python train.py --num_hidden_layers=8 --hidden_size=256 --num_attention_heads=4 --num_key_value_heads=4 --head_dim=64 --intermediate_size=1024 --vocab_size=8192 --hidden_act="gelu" --norm="rmsnorm" --norm_place="pre" --norm_eps=1e-06 --positions="rope" --rope_theta=10000.0 --rope_fraction=1.0 --qk_norm=false --attn_scale=0.125 --bias="none" --tie_word_embeddings=false --parallel_block=false --init="uniform" --init_std_qkv=0.0471 --init_std_o=0.0118 --init_std_up=0.0471 --init_std_down=0.0118 --optimizer="adamw" --learning_rate=0.0013 --beta1=0.9 --beta2=0.98 --weight_decay=0.11 --lr_head=0.00726 --max_grad_norm=0.5 --warmup_steps=234 --schedule="cos" --final_lr_fraction=0.1 --batch_tokens=[32768, 65536] --max_seq_len=2048 --doc_mask=true --train_tokens=312400000 --max_steps=6684 --dataset="wikipedia_en"
Each number is 200 + 20 x the weight over the matrix's rms, rounded and kept within 0 to 999. Layers, rows and columns count from 0.

# up: layer 4 MLP up, 1024x256, rms 0.0642, rows 518-570, columns 0-63
# down: layer 4 MLP down (transposed), 1024x256, rms 0.0635, rows 518-569, columns 0-63
up518,236,168,207,219,180,184,172,181,189,195,192,185,182,198,198,275,192,200,232,184,193,192,197,177,198,191,182,186,176,234,234,193,194,207,187,194,212,215,186,192,194,160,189,196,199,191,226,180,199,198,208,165,206,182,201,184,183,170,197,225,191,188,215,209
down518,203,215,200,185,204,185,217,208,183,228,216,233,214,205,230,233,149,216,209,199,192,186,212,158,214,199,179,215,221,200,204,210,213,194,236,178,199,218,238,224,241,204,215,176,190,178,177,181,177,224,172,179,194,202,231,244,159,218,187,189,198,206,198,226
up519,235,216,186,228,209,211,174,175,166,215,168,157,202,207,200,185,188,210,197,179,178,166,196,195,198,186,191,173,214,216,192,165,202,210,211,223,213,197,202,195,202,204,226,187,246,218,231,178,203,203,170,196,184,172,232,179,202,210,162,219,172,192,196,179
down519,162,213,203,179,199,209,200,229,210,165,174,214,214,208,195,191,190,193,184,227,210,177,208,194,202,207,204,148,182,177,178,215,180,176,183,183,222,204,180,180,192,206,202,224,203,186,202,216,200,232,220,169,202,238,208,180,233,190,229,176,197,186,183,211
up520,240,204,216,213,193,227,191,215,149,240,223,241,248,153,185,214,230,220,193,194,225,208,198,230,165,176,183,196,201,197,180,202,201,201,176,199,218,190,204,219,213,193,198,209,203,193,187,214,200,183,212,189,225,192,194,214,184,232,217,202,182,169,185,190
down520,187,205,199,175,232,209,211,161,181,181,186,178,195,189,202,186,167,196,210,213,228,181,220,183,199,188,202,208,224,194,185,198,162,246,192,152,228,209,229,196,187,163,206,193,213,208,180,157,214,203,222,204,171,216,199,166,233,211,186,184,176,210,183,204
up521,200,159,189,224,195,224,200,189,183,193,207,205,206,196,199,189,182,206,169,200,223,220,215,193,187,170,208,210,227,205,193,171,206,197,204,224,204,225,203,216,214,165,157,229,221,179,204,220,207,200,226,199,215,186,196,186,153,233,205,203,155,188,244,223
down521,187,235,211,195,211,164,234,187,194,199,174,185,197,223,210,175,215,202,182,193,208,223,225,206,207,206,188,183,199,172,203,223,235,216,193,182,201,222,189,199,214,195,198,183,210,177,179,191,203,194,193,163,173,237,184,231,182,227,224,200,195,227,179,189
up522,195,238,215,180,199,187,213,203,221,172,200,220,191,219,179,199,194,203,170,213,195,230,210,237,203,177,179,192,171,164,188,183,220,203,218,212,202,218,184,225,189,196,204,180,206,180,180,188,170,213,197,200,206,175,181,223,207,210,192,213,191,193,190,219
down522,194,208,211,183,203,193,181,214,230,206,214,181,186,213,204,184,196,229,212,165,185,220,177,193,180,257,189,202,173,215,206,192,156,186,224,178,212,201,194,141,188,209,192,202,181,233,194,217,186,188,168,216,164,218,171,195,207,220,195,194,220,181,205,199
up523,214,199,182,166,220,208,209,197,189,198,224,212,150,176,160,213,196,173,169,182,218,197,182,240,176,222,191,185,204,192,190,187,174,160,224,155,196,198,198,217,197,184,229,210,249,213,209,194,185,198,197,204,185,140,174,180,224,205,203,226,204,186,203,163
down523,211,200,188,238,181,249,199,200,175,207,210,224,229,185,200,185,190,214,198,198,184,217,229,210,175,187,208,219,197,195,236,220,208,206,172,200,148,200,167,182,238,193,187,220,178,186,173,180,223,187,190,166,181,238,223,179,211,213,261,205,219,194,190,220
up524,187,233,198,179,222,245,178,197,189,227,197,207,235,181,214,202,209,203,161,205,176,196,173,204,210,160,207,187,195,169,172,213,174,188,203,187,166,202,207,233,238,175,240,181,234,261,227,210,208,242,233,176,217,180,237,189,208,179,215,178,212,207,235,216
down524,254,187,187,210,198,179,172,191,204,199,239,166,172,199,194,197,212,206,239,201,196,210,222,184,189,171,193,187,184,174,214,186,185,213,212,203,202,186,210,193,188,206,251,229,186,206,217,162,178,142,239,214,196,194,196,219,155,238,192,202,218,151,177,195
up525,250,142,218,205,177,210,205,200,189,224,169,178,190,168,216,200,186,250,211,228,241,190,185,222,187,163,186,195,218,202,210,188,202,207,227,212,196,195,208,206,211,232,185,184,205,197,212,220,224,205,231,211,229,196,178,159,185,180,235,198,195,191,212,213
down525,177,231,212,196,209,186,218,199,215,224,213,202,205,191,212,196,192,206,161,191,177,184,183,185,182,216,213,187,207,192,174,224,206,208,190,181,227,212,207,209,199,207,214,207,185,217,251,206,177,190,206,197,177,220,207,215,212,196,182,209,181,206,195,198
up526,231,160,202,181,196,218,197,212,169,191,173,201,232,193,220,222,193,201,186,181,201,190,169,223,204,204,139,206,177,217,211,201,197,197,222,170,239,155,186,188,189,202,234,192,180,187,216,233,189,190,197,220,197,193,192,193,193,185,190,217,188,218,203,176
down526,161,211,237,230,202,217,199,194,182,218,188,201,168,186,174,189,182,194,228,201,173,208,211,212,172,197,233,224,196,158,213,219,184,208,202,176,176,200,198,212,216,201,191,174,192,215,206,211,202,214,192,176,220,200,210,215,222,239,197,198,214,180,175,203
up527,182,165,208,217,176,214,148,175,168,214,162,180,228,189,168,199,237,190,199,161,150,202,229,236,219,181,232,198,222,214,189,168,197,165,194,207,185,201,179,257,164,202,197,229,202,211,218,228,176,210,197,210,205,182,189,216,189,174,265,229,193,170,219,225
down527,179,182,212,220,202,226,148,252,217,216,193,213,199,241,215,215,188,179,192,192,193,172,214,198,200,197,184,262,219,182,191,207,196,164,198,231,269,223,201,216,193,221,221,221,201,216,227,203,189,188,208,249,176,214,219,199,252,184,171,184,216,180,191,217
up528,204,172,209,194,205,197,219,237,184,200,159,178,199,184,168,239,178,213,201,172,232,209,182,180,169,217,185,180,181,209,184,175,204,195,198,170,187,250,203,153,207,209,182,209,196,201,209,183,186,218,208,212,186,218,223,198,206,215,225,200,182,198,218,165
down528,168,216,230,220,172,196,206,142,190,156,190,217,228,174,201,238,186,194,192,212,174,215,153,224,208,160,166,194,197,191,186,191,228,177,199,204,191,155,202,217,207,228,224,200,199,182,173,171,213,194,171,191,183,175,249,191,229,196,210,219,176,207,194,218
up529,222,187,195,179,200,218,206,208,185,197,191,173,187,185,171,180,175,210,213,225,200,222,195,179,182,163,195,212,197,224,171,189,220,269,221,202,212,184,187,212,173,182,199,174,185,213,200,206,207,242,203,155,204,209,197,222,182,230,166,209,195,210,186,190
down529,186,237,208,212,185,214,192,211,173,218,213,208,193,185,222,204,186,192,209,205,210,208,230,181,222,214,219,207,179,194,228,228,207,172,220,209,201,227,220,219,204,204,208,218,190,200,191,176,162,188,223,222,191,214,232,209,212,182,228,188,212,189,212,193
up530,219,183,234,215,157,225,182,175,181,211,192,215,193,179,233,195,215,209,216,186,238,197,168,184,195,199,183,169,202,195,185,194,185,199,208,188,167,157,222,198,164,199,193,188,204,207,198,226,199,184,214,184,180,189,261,165,216,182,168,197,195,227,200,157
down530,183,214,182,177,218,189,192,149,195,209,214,205,226,194,201,170,200,211,198,205,177,178,219,228,175,189,186,224,198,158,218,221,191,210,230,195,213,207,190,219,211,205,180,213,170,192,210,195,206,217,234,222,205,204,192,223,160,187,219,188,200,186,196,213
up531,188,230,208,192,226,187,210,219,210,179,175,199,202,184,229,197,195,223,193,163,191,226,204,204,198,204,202,212,179,207,145,203,189,202,206,242,204,177,212,177,201,185,255,233,194,180,210,220,222,183,178,178,210,189,220,200,194,215,229,199,204,192,182,171
down531,180,189,214,199,203,186,154,200,222,211,184,216,195,208,177,212,197,177,235,200,205,196,189,177,195,206,193,180,212,221,201,209,208,200,179,195,197,223,206,220,214,195,202,179,183,203,195,200,176,214,218,193,226,177,175,203,212,190,176,213,199,222,220,222
up532,183,178,198,238,196,235,186,195,182,206,168,154,203,158,161,161,156,210,190,167,239,207,183,224,186,141,188,210,200,211,186,201,173,251,208,188,184,196,218,196,187,199,196,192,219,251,203,188,201,205,180,189,206,218,241,188,227,184,216,219,225,211,213,215
down532,215,195,196,207,193,204,195,236,222,144,189,193,229,192,207,217,194,200,191,210,195,185,207,226,171,200,171,244,178,169,193,178,204,190,244,215,200,230,201,224,201,170,188,182,213,216,194,224,157,195,231,204,225,149,190,192,179,175,157,237,199,183,204,225
up533,200,192,213,195,192,202,211,201,174,262,177,206,208,208,208,231,188,241,203,204,208,193,195,224,176,200,213,213,186,196,200,187,177,183,188,184,185,166,247,215,209,189,195,201,251,244,175,207,178,239,213,216,227,224,207,199,198,169,211,188,206,240,202,192
down533,196,239,174,197,192,221,189,229,202,164,209,226,184,214,202,206,197,150,198,197,178,224,181,206,221,188,193,191,210,182,181,212,208,224,194,224,228,241,207,201,223,192,226,198,201,187,187,208,217,204,203,213,160,196,176,190,195,219,211,207,192,187,176,209
up534,216,192,186,197,217,216,200,193,226,187,183,211,213,176,179,217,183,194,205,186,234,175,195,189,201,205,184,199,184,226,192,184,228,223,199,185,193,182,195,181,205,204,189,173,194,193,215,240,219,201,238,203,237,183,214,218,223,214,181,214,200,223,243,210
down534,178,239,218,195,200,198,173,177,153,215,202,208,205,185,219,188,238,199,202,204,205,193,198,209,207,188,207,174,205,178,253,192,203,187,217,189,177,214,221,235,181,193,217,209,223,187,210,172,180,204,209,193,214,228,198,211,194,210,220,198,215,197,227,199
up535,199,230,218,207,189,194,193,214,195,213,196,205,157,187,209,226,215,192,217,190,210,205,198,180,209,201,174,197,223,190,190,227,206,229,215,166,175,231,199,214,203,222,173,183,190,212,203,204,220,211,226,180,197,163,164,156,192,162,209,208,192,194,186,205
down535,185,204,212,206,203,206,188,198,215,208,185,182,182,194,184,204,214,250,210,206,199,191,209,201,154,203,202,169,186,224,212,191,199,180,191,218,170,177,199,188,218,202,227,190,187,189,197,173,184,196,187,196,164,201,219,203,193,208,188,185,211,195,216,216
up536,195,174,187,239,176,172,192,230,210,194,178,206,220,169,210,190,171,197,209,199,174,227,167,204,170,189,204,198,205,212,208,221,206,181,186,183,187,197,165,185,196,228,217,160,191,181,232,203,192,190,203,186,213,181,182,170,200,202,226,227,182,197,179,200
down536,207,193,210,211,233,209,209,197,195,197,207,212,194,227,196,219,191,187,196,183,200,187,233,205,204,181,176,224,155,199,214,221,208,212,213,213,206,213,200,214,177,206,176,208,174,198,195,165,205,215,202,192,191,189,212,200,201,184,200,192,199,209,211,194
up537,198,203,187,208,187,194,192,187,208,182,169,186,210,201,203,180,211,178,205,207,219,168,204,193,207,185,185,164,214,174,170,205,197,196,197,221,183,220,190,191,210,199,216,211,189,200,215,193,227,209,230,193,224,185,175,173,225,239,182,205,197,178,209,174
down537,179,199,198,188,230,203,218,190,197,203,198,209,197,187,203,166,218,185,210,181,198,220,204,191,195,211,185,207,208,195,201,179,216,182,213,185,197,198,183,236,183,221,165,222,182,185,180,172,177,193,210,162,179,210,193,219,209,191,187,171,228,211,164,197
up538,195,204,198,213,216,225,202,191,152,202,202,187,197,214,193,216,185,215,184,188,173,210,213,200,211,149,196,184,175,194,199,193,193,189,197,210,226,181,206,155,214,228,174,167,228,199,232,187,211,223,216,170,190,221,223,220,207,251,205,200,209,215,209,238
down538,229,198,204,195,195,204,200,238,232,226,172,188,177,193,210,183,201,207,222,197,186,218,174,143,185,223,216,206,195,194,236,171,190,175,211,185,232,205,189,175,198,198,215,210,189,208,217,178,194,210,225,222,201,219,182,172,212,162,213,191,151,168,234,178
up539,193,196,171,236,188,183,172,189,207,220,192,221,200,214,198,195,189,184,218,186,213,154,193,190,186,216,223,198,197,213,178,184,203,160,186,234,210,218,201,164,234,182,209,201,229,175,180,224,207,159,185,186,216,175,182,200,229,184,190,255,184,183,235,187
down539,172,184,206,180,202,211,218,199,193,167,186,176,211,210,182,178,196,216,200,185,202,200,229,201,199,174,178,195,195,184,208,199,185,212,191,231,214,231,173,200,177,177,209,196,195,206,170,178,215,195,253,207,179,202,245,210,170,194,227,175,220,214,211,178
up540,193,177,204,222,169,210,181,164,201,181,201,188,164,204,211,189,235,214,186,202,219,189,180,197,208,208,195,216,172,219,209,190,196,208,198,185,149,219,177,217,192,245,163,183,218,184,183,209,211,182,205,212,209,183,191,179,213,159,198,198,209,217,194,197
down540,193,210,205,197,205,197,199,228,209,206,194,221,205,219,210,216,170,189,186,186,188,213,204,222,167,178,187,178,194,191,202,213,198,181,203,240,224,196,195,188,190,188,215,183,197,193,195,182,204,206,203,190,194,238,192,220,198,217,209,206,210,191,155,196
up541,214,197,195,237,205,220,211,176,198,211,214,216,195,203,187,191,192,201,193,162,196,220,198,215,169,211,203,163,202,202,190,183,203,158,185,175,162,225,193,178,191,245,179,188,202,212,224,203,196,190,177,212,208,199,175,200,179,208,196,243,187,214,213,203
down541,228,188,190,193,192,161,188,224,186,188,183,225,214,235,196,162,195,189,181,226,194,207,191,175,205,225,182,213,206,198,178,178,234,191,226,187,217,238,190,235,203,169,189,209,195,170,179,206,214,199,220,195,182,188,210,197,181,213,215,209,178,201,199,215
up542,174,166,183,203,194,178,170,166,214,247,238,198,219,177,207,198,218,222,189,207,220,211,200,197,216,214,212,204,190,192,216,172,173,178,204,192,196,254,208,221,228,166,184,202,243,207,194,194,209,236,239,155,180,186,208,213,200,183,198,205,203,213,229,158
down542,184,191,161,208,215,177,226,197,205,172,178,226,201,181,200,203,194,199,219,208,214,197,189,201,168,189,224,196,150,201,204,239,189,204,188,208,181,207,169,181,187,217,170,216,201,248,179,169,187,215,183,212,223,191,196,192,207,209,205,223,226,182,231,187
up543,182,183,183,233,190,201,191,220,209,213,206,189,186,217,204,190,188,218,229,221,225,200,168,199,214,158,179,246,211,191,234,222,211,219,203,192,183,214,183,230,195,216,217,210,175,211,206,190,201,176,215,216,228,193,186,178,207,178,215,195,188,195,194,203
down543,187,196,216,197,200,189,189,202,185,190,199,198,194,188,187,201,224,229,199,200,217,215,231,187,180,211,199,195,191,196,201,181,192,215,211,207,186,183,164,191,234,189,211,178,216,221,181,159,198,228,197,194,184,195,194,207,179,211,224,185,216,220,213,222
up544,189,220,200,175,224,238,200,174,199,254,231,210,223,180,191,201,201,211,174,197,237,193,170,237,214,194,192,204,212,180,216,219,185,209,195,202,198,171,210,252,198,184,200,202,185,231,183,219,228,196,177,203,199,192,228,185,249,227,196,204,208,209,232,170
down544,236,226,207,227,181,165,165,211,205,181,184,167,169,205,220,173,219,163,218,214,202,211,166,161,186,196,186,218,194,177,177,190,190,158,152,195,196,208,206,203,199,204,246,153,161,188,206,212,193,215,199,215,201,221,165,201,202,185,172,182,192,202,189,200
up545,217,200,177,203,220,223,190,204,211,231,230,154,225,165,171,217,245,213,204,209,216,187,222,215,185,218,201,178,184,184,183,176,197,170,173,193,162,193,202,213,220,197,188,210,212,210,191,179,175,211,208,204,188,199,179,209,201,173,202,188,148,238,208,207
down545,217,171,196,224,208,195,196,194,179,190,191,246,182,212,212,168,201,209,170,211,204,252,221,237,206,202,184,203,185,197,172,211,242,181,177,223,241,204,226,233,201,231,150,206,194,208,214,212,214,242,218,181,198,209,200,244,168,178,184,224,157,193,190,204
up546,255,181,198,222,189,230,196,211,193,212,216,164,202,205,234,204,175,194,209,175,193,207,233,197,216,211,222,188,174,213,158,195,216,234,199,198,199,200,198,183,199,228,217,204,184,224,232,196,176,187,202,200,181,213,226,200,188,196,213,162,177,223,199,184
down546,185,214,201,219,181,199,160,174,239,192,231,229,188,186,204,193,220,211,198,225,173,199,203,184,176,199,215,184,207,208,190,201,155,210,186,170,188,213,195,221,214,229,177,179,188,170,186,187,209,222,210,195,193,224,218,211,207,225,224,202,196,178,184,171
up547,207,268,181,211,238,189,205,220,184,221,181,214,215,214,180,208,191,199,200,216,238,175,221,147,175,194,203,196,209,198,219,221,198,223,208,219,168,191,228,197,210,189,227,207,203,232,160,176,197,190,212,181,209,201,190,181,226,181,207,214,180,205,197,186
down547,188,164,224,223,202,191,201,214,213,161,208,199,220,194,247,234,194,167,221,156,177,224,152,227,232,219,208,220,208,220,166,194,192,159,215,210,204,179,163,190,188,210,208,220,215,214,184,201,176,173,192,223,197,190,196,185,218,215,197,215,221,211,215,235
up548,197,155,182,191,183,211,186,227,183,205,199,207,192,230,180,195,211,180,189,204,238,204,193,244,186,187,173,205,193,157,213,179,211,196,185,238,175,213,213,204,207,174,187,191,212,182,180,215,190,253,199,163,201,184,208,194,207,228,201,219,168,218,209,191
down548,212,209,249,198,199,230,214,166,176,201,206,165,205,191,174,181,170,232,217,223,182,181,210,210,172,215,198,204,234,206,206,226,210,195,187,197,227,164,199,195,211,198,219,185,192,230,201,188,218,191,217,235,225,222,189,216,174,203,252,174,244,235,201,212
up549,201,236,217,205,234,208,167,209,221,198,204,213,184,191,227,222,227,202,186,163,195,200,205,225,219,211,196,201,180,203,233,193,168,177,207,211,227,208,234,198,230,189,228,182,201,221,186,193,181,195,165,157,193,181,175,165,205,159,178,218,196,178,196,207
down549,218,181,209,189,168,209,204,210,207,213,199,164,226,198,204,166,199,229,205,210,196,189,173,198,186,173,204,202,205,175,179,195,216,230,221,209,191,212,207,188,206,190,191,207,219,176,203,198,197,180,176,223,190,186,235,248,223,221,218,191,202,196,226,197
up550,196,192,182,209,196,199,206,174,199,197,167,202,210,189,221,223,201,244,216,208,193,201,190,179,187,215,174,212,194,221,213,204,198,193,198,215,167,188,180,212,224,230,206,181,198,170,214,167,215,187,175,188,204,210,192,210,182,185,207,203,192,201,211,205
down550,201,212,223,193,188,197,182,182,196,225,204,189,205,194,195,226,194,199,221,201,187,196,199,196,175,171,227,192,215,204,207,223,208,195,208,184,202,207,217,182,189,200,207,224,213,234,201,194,211,187,206,215,188,188,220,209,193,209,190,227,186,192,182,199
up551,214,174,175,225,208,225,197,195,199,180,178,169,180,200,225,220,226,250,177,184,208,203,238,239,166,209,179,138,180,206,269,228,188,191,175,180,223,208,220,211,208,178,230,214,203,192,211,195,211,210,209,195,210,166,241,211,198,190,198,237,188,185,216,211
down551,189,176,187,175,205,201,160,191,212,172,218,208,172,195,157,177,203,219,244,186,175,185,192,182,212,178,233,210,164,233,211,217,188,223,195,171,189,199,204,205,206,181,210,195,185,195,175,195,193,179,187,219,176,219,196,208,225,170,194,198,216,190,199,191
up552,227,132,196,179,220,237,177,176,191,176,207,174,192,198,221,193,190,196,188,203,226,215,179,209,196,161,186,247,226,212,180,192,204,173,207,228,228,200,200,168,178,196,230,207,236,218,190,207,202,201,175,158,176,185,223,193,182,211,222,204,177,179,179,197
down552,182,236,224,195,183,193,186,229,191,187,236,205,176,178,179,218,215,203,208,186,200,212,214,200,190,210,221,157,190,225,231,227,204,210,175,198,192,207,201,212,241,201,195,209,208,175,220,208,243,229,253,205,186,196,206,174,190,186,207,202,215,203,201,181
up553,209,191,241,213,203,196,223,186,161,180,217,199,237,200,188,185,200,197,227,218,224,228,183,168,207,171,165,193,223,205,185,205,203,214,228,184,192,162,253,192,222,206,182,221,221,160,171,180,231,222,203,197,217,178,230,199,185,224,193,222,219,243,209,209
down553,184,183,159,214,155,202,162,206,239,182,214,216,185,230,163,204,194,197,163,206,197,195,205,215,224,197,213,184,196,207,194,159,202,189,198,256,188,205,236,189,197,184,199,218,224,192,181,215,160,190,168,190,215,202,201,227,216,192,233,198,212,154,201,219
up554,219,232,206,172,203,221,182,189,192,221,188,175,183,219,195,232,239,203,194,222,186,194,215,199,181,183,171,229,208,157,237,182,186,200,184,222,198,225,219,231,229,215,162,181,209,198,189,167,214,195,187,191,230,200,200,197,182,231,193,199,208,185,227,203
down554,216,180,199,200,217,156,194,209,181,215,249,219,208,185,212,173,225,205,198,194,172,203,195,211,210,246,214,187,163,201,220,233,200,192,246,181,230,178,197,181,205,200,211,148,170,201,207,210,202,206,255,223,233,211,203,180,197,194,215,179,231,158,218,209
up555,198,184,199,242,191,215,220,171,198,182,195,197,211,187,210,214,201,184,206,191,172,214,201,188,201,183,207,204,201,211,192,170,219,204,230,251,229,224,191,219,191,205,199,193,193,158,171,196,204,176,204,171,172,195,188,215,182,213,185,214,185,213,192,220
down555,198,202,208,176,213,191,169,210,211,197,204,187,210,226,177,193,200,223,194,190,235,201,207,199,189,201,179,177,183,207,185,248,181,209,170,181,211,192,192,197,211,207,216,188,201,220,242,210,197,208,222,223,213,189,205,194,202,192,221,184,203,193,182,168
up556,177,232,235,194,155,215,160,169,183,175,176,200,200,187,202,185,198,228,216,169,201,173,172,194,178,175,215,219,203,213,217,214,224,214,239,187,176,175,226,191,183,190,172,174,226,212,202,184,218,277,186,186,222,193,195,202,177,174,219,218,223,192,208,230
down556,203,153,209,182,233,174,229,199,180,211,196,208,242,198,194,225,166,190,208,170,176,165,192,219,190,216,227,212,232,230,156,182,217,191,201,192,182,225,224,190,195,165,193,235,179,223,197,217,191,202,185,183,171,194,212,204,226,235,209,201,200,223,179,159
up557,212,161,227,244,211,219,208,158,176,191,177,215,223,210,227,203,201,192,226,181,182,189,188,207,216,181,210,208,219,219,181,151,193,240,191,201,213,212,215,197,171,210,235,222,235,217,203,196,238,238,178,173,186,227,204,209,178,200,206,222,212,225,224,226
down557,188,213,181,164,197,221,188,246,209,241,204,168,200,187,172,203,210,190,213,231,249,211,188,171,203,217,205,168,184,187,202,213,223,136,189,243,228,200,183,187,229,196,177,204,180,206,182,210,174,167,194,193,200,170,211,185,214,194,196,201,159,190,180,184
up558,236,194,185,183,196,211,182,216,170,247,184,207,185,158,203,221,224,227,210,210,180,207,223,182,202,186,212,209,135,200,188,209,204,179,232,200,204,180,201,173,232,205,231,187,189,224,218,192,187,225,223,206,211,199,257,200,195,178,205,190,197,185,181,170
down558,183,173,190,233,188,178,199,187,191,205,204,178,182,210,197,221,196,216,194,214,228,210,195,218,182,211,217,220,202,224,176,172,210,217,190,214,178,182,203,131,176,199,171,177,197,205,218,186,200,184,196,202,173,222,182,218,211,214,231,211,191,187,232,199
up559,210,211,225,221,172,234,175,182,194,208,186,217,229,194,136,229,200,221,251,185,211,209,200,208,182,188,218,186,242,178,193,194,190,195,185,205,190,236,194,179,157,167,220,214,203,219,193,186,187,214,204,173,193,190,189,208,198,181,223,185,194,172,194,201
down559,201,145,174,171,195,213,229,207,221,198,177,206,219,189,215,165,214,210,169,214,195,181,199,242,195,194,202,211,213,215,191,203,203,184,239,186,212,170,196,217,201,196,178,212,198,178,211,244,214,205,204,184,198,206,187,198,178,191,220,230,210,202,184,174
up560,171,183,215,219,204,174,183,210,205,194,173,220,211,185,198,203,206,187,193,201,189,209,168,181,162,186,195,194,206,204,197,215,199,185,220,163,160,199,163,208,172,228,178,174,241,183,195,211,222,224,204,226,238,156,201,186,252,218,209,222,158,202,194,189
down560,216,194,177,216,204,220,209,180,178,183,213,183,162,215,212,184,204,186,224,183,158,219,209,213,210,216,190,187,169,196,248,193,214,199,197,192,220,200,241,221,190,193,211,219,155,188,212,191,204,196,191,177,158,225,182,200,170,187,186,191,177,209,181,194
up561,203,158,194,227,189,189,218,191,138,218,195,213,208,177,168,217,210,226,190,207,243,184,193,193,218,150,215,225,204,165,224,168,201,224,199,163,185,210,203,210,195,172,198,160,179,215,229,201,207,221,193,221,217,197,182,199,217,227,211,192,208,181,211,233
down561,245,186,208,195,195,188,230,160,221,195,173,228,165,240,207,241,184,174,177,242,182,175,216,201,186,183,131,205,222,196,178,222,228,224,203,163,235,181,213,158,201,132,209,187,213,200,179,209,164,211,199,201,211,211,188,174,199,201,225,215,233,207,201,195
up562,232,186,193,211,192,186,208,207,201,226,220,183,213,189,213,193,180,221,234,194,199,210,204,169,189,181,201,167,190,201,238,207,216,190,183,203,215,205,211,205,195,207,194,214,202,208,220,193,187,215,176,213,193,199,216,210,191,182,204,249,206,205,209,192
down562,188,212,191,240,158,182,203,210,242,161,218,224,172,187,210,194,242,216,195,219,178,209,181,195,203,223,199,192,169,196,234,202,213,220,196,208,203,202,212,203,203,219,191,196,206,185,213,190,185,225,206,185,189,206,166,202,188,229,190,191,203,182,185,238
up563,237,199,193,238,184,188,196,184,173,206,232,207,201,171,186,193,224,205,185,197,228,239,196,212,208,192,171,191,205,211,162,181,216,223,209,172,220,243,197,197,201,210,153,182,234,203,213,221,209,191,180,204,186,192,182,185,184,188,200,228,210,193,227,160
down563,197,201,186,176,220,166,209,213,163,181,203,205,202,206,158,219,221,208,216,215,228,177,226,172,197,193,217,215,192,215,197,169,201,217,208,204,198,201,256,254,184,186,222,214,225,192,196,206,212,177,227,204,186,170,213,236,211,184,208,207,206,181,170,199
up564,222,194,199,208,205,187,184,185,179,207,208,192,167,197,214,216,189,198,197,184,198,205,207,195,210,197,189,183,234,226,214,191,213,214,207,202,213,183,200,177,196,196,202,164,179,171,174,191,180,167,201,192,232,191,226,192,180,237,186,218,170,237,189,180
down564,175,210,226,193,191,207,202,209,229,185,198,176,199,219,179,199,214,193,186,229,201,205,240,221,174,209,205,220,178,187,174,197,184,193,207,227,243,216,185,214,198,173,185,212,212,219,215,226,184,237,233,173,205,174,219,219,194,179,202,201,207,196,195,207
up565,207,205,220,185,218,238,212,191,198,229,220,207,220,208,196,184,212,221,210,203,208,148,218,169,218,172,202,195,198,195,197,180,243,205,235,181,201,221,235,197,207,168,211,205,198,186,186,194,181,210,189,201,194,197,191,209,180,224,215,213,179,183,217,180
down565,148,207,192,215,219,207,157,226,212,203,206,222,144,249,207,215,173,215,191,189,192,198,209,176,201,171,206,228,174,204,212,199,202,172,199,201,192,185,171,210,163,201,199,214,174,207,193,214,208,198,171,168,167,220,219,223,211,196,224,196,228,205,178,182
up566,217,212,209,202,221,209,199,209,233,190,202,213,222,172,192,179,246,196,201,178,227,199,150,230,186,185,217,176,231,173,197,208,202,193,175,191,216,178,177,212,213,206,232,177,211,211,214,195,192,215,178,223,207,191,189,228,225,218,196,216,211,185,195,202
down566,209,204,184,211,170,201,196,195,169,198,177,165,186,215,244,199,187,183,168,199,214,193,202,179,195,201,185,206,151,224,225,209,186,184,205,207,191,191,187,206,193,218,187,197,183,208,177,210,180,192,219,181,178,228,180,194,196,198,206,220,196,194,195,186
up567,183,163,215,180,181,221,192,208,162,159,195,199,211,191,182,204,219,166,170,202,234,178,201,213,200,202,229,206,215,189,189,171,185,218,205,219,166,197,212,191,222,200,198,185,196,248,202,233,177,190,215,194,215,185,250,167,223,198,216,195,196,187,205,180
down567,195,227,191,188,222,183,205,175,198,207,208,206,166,200,215,213,204,209,231,227,198,199,205,227,188,244,199,194,181,202,195,218,173,180,215,211,202,190,200,221,195,193,178,179,187,178,222,197,217,241,204,194,231,196,225,226,220,167,215,187,187,225,246,194
up568,196,193,199,200,164,172,189,183,183,189,218,193,170,189,200,177,191,259,222,212,194,209,205,174,210,186,181,196,175,194,195,221,193,223,193,217,213,195,221,206,234,204,209,183,213,197,227,207,201,195,245,197,164,200,154,208,158,247,230,203,205,157,244,215
down568,168,208,191,178,215,209,204,249,253,192,210,215,173,208,223,213,216,178,249,190,164,232,224,194,208,229,221,227,220,220,215,175,238,201,182,174,253,218,182,181,212,187,184,222,199,192,216,178,204,184,243,202,193,194,208,206,193,188,155,212,211,231,173,225
up569,210,174,198,203,215,203,209,162,196,163,204,209,205,210,208,220,229,180,179,204,201,185,210,200,195,211,196,194,170,202,217,182,193,184,192,192,197,208,187,215,204,219,192,175,197,217,202,201,200,191,170,169,186,187,197,221,223,211,188,205,190,177,176,195
down569,214,224,208,204,160,195,168,211,204,230,205,169,221,186,188,199,206,223,211,226,209,203,181,209,200,207,211,191,193,175,177,235,178,207,184,205,197,192,192,174,185,200,193,202,191,197,188,219,189,195,225,226,202,205,199,182,205,210,220,186,217,197,223,221
up570,211,165,189,218,194,190,191,182,204,203,202,158,233,201,182,201,192,211,208,172,180,170,201,202,191,205,194,180,183,193,190,199,203,224,200,199,147,191,200,199,201,236,181,173,206,219,223,180,181,205,167,151,216,214,180,240,203,173,220,228,220,214,236,215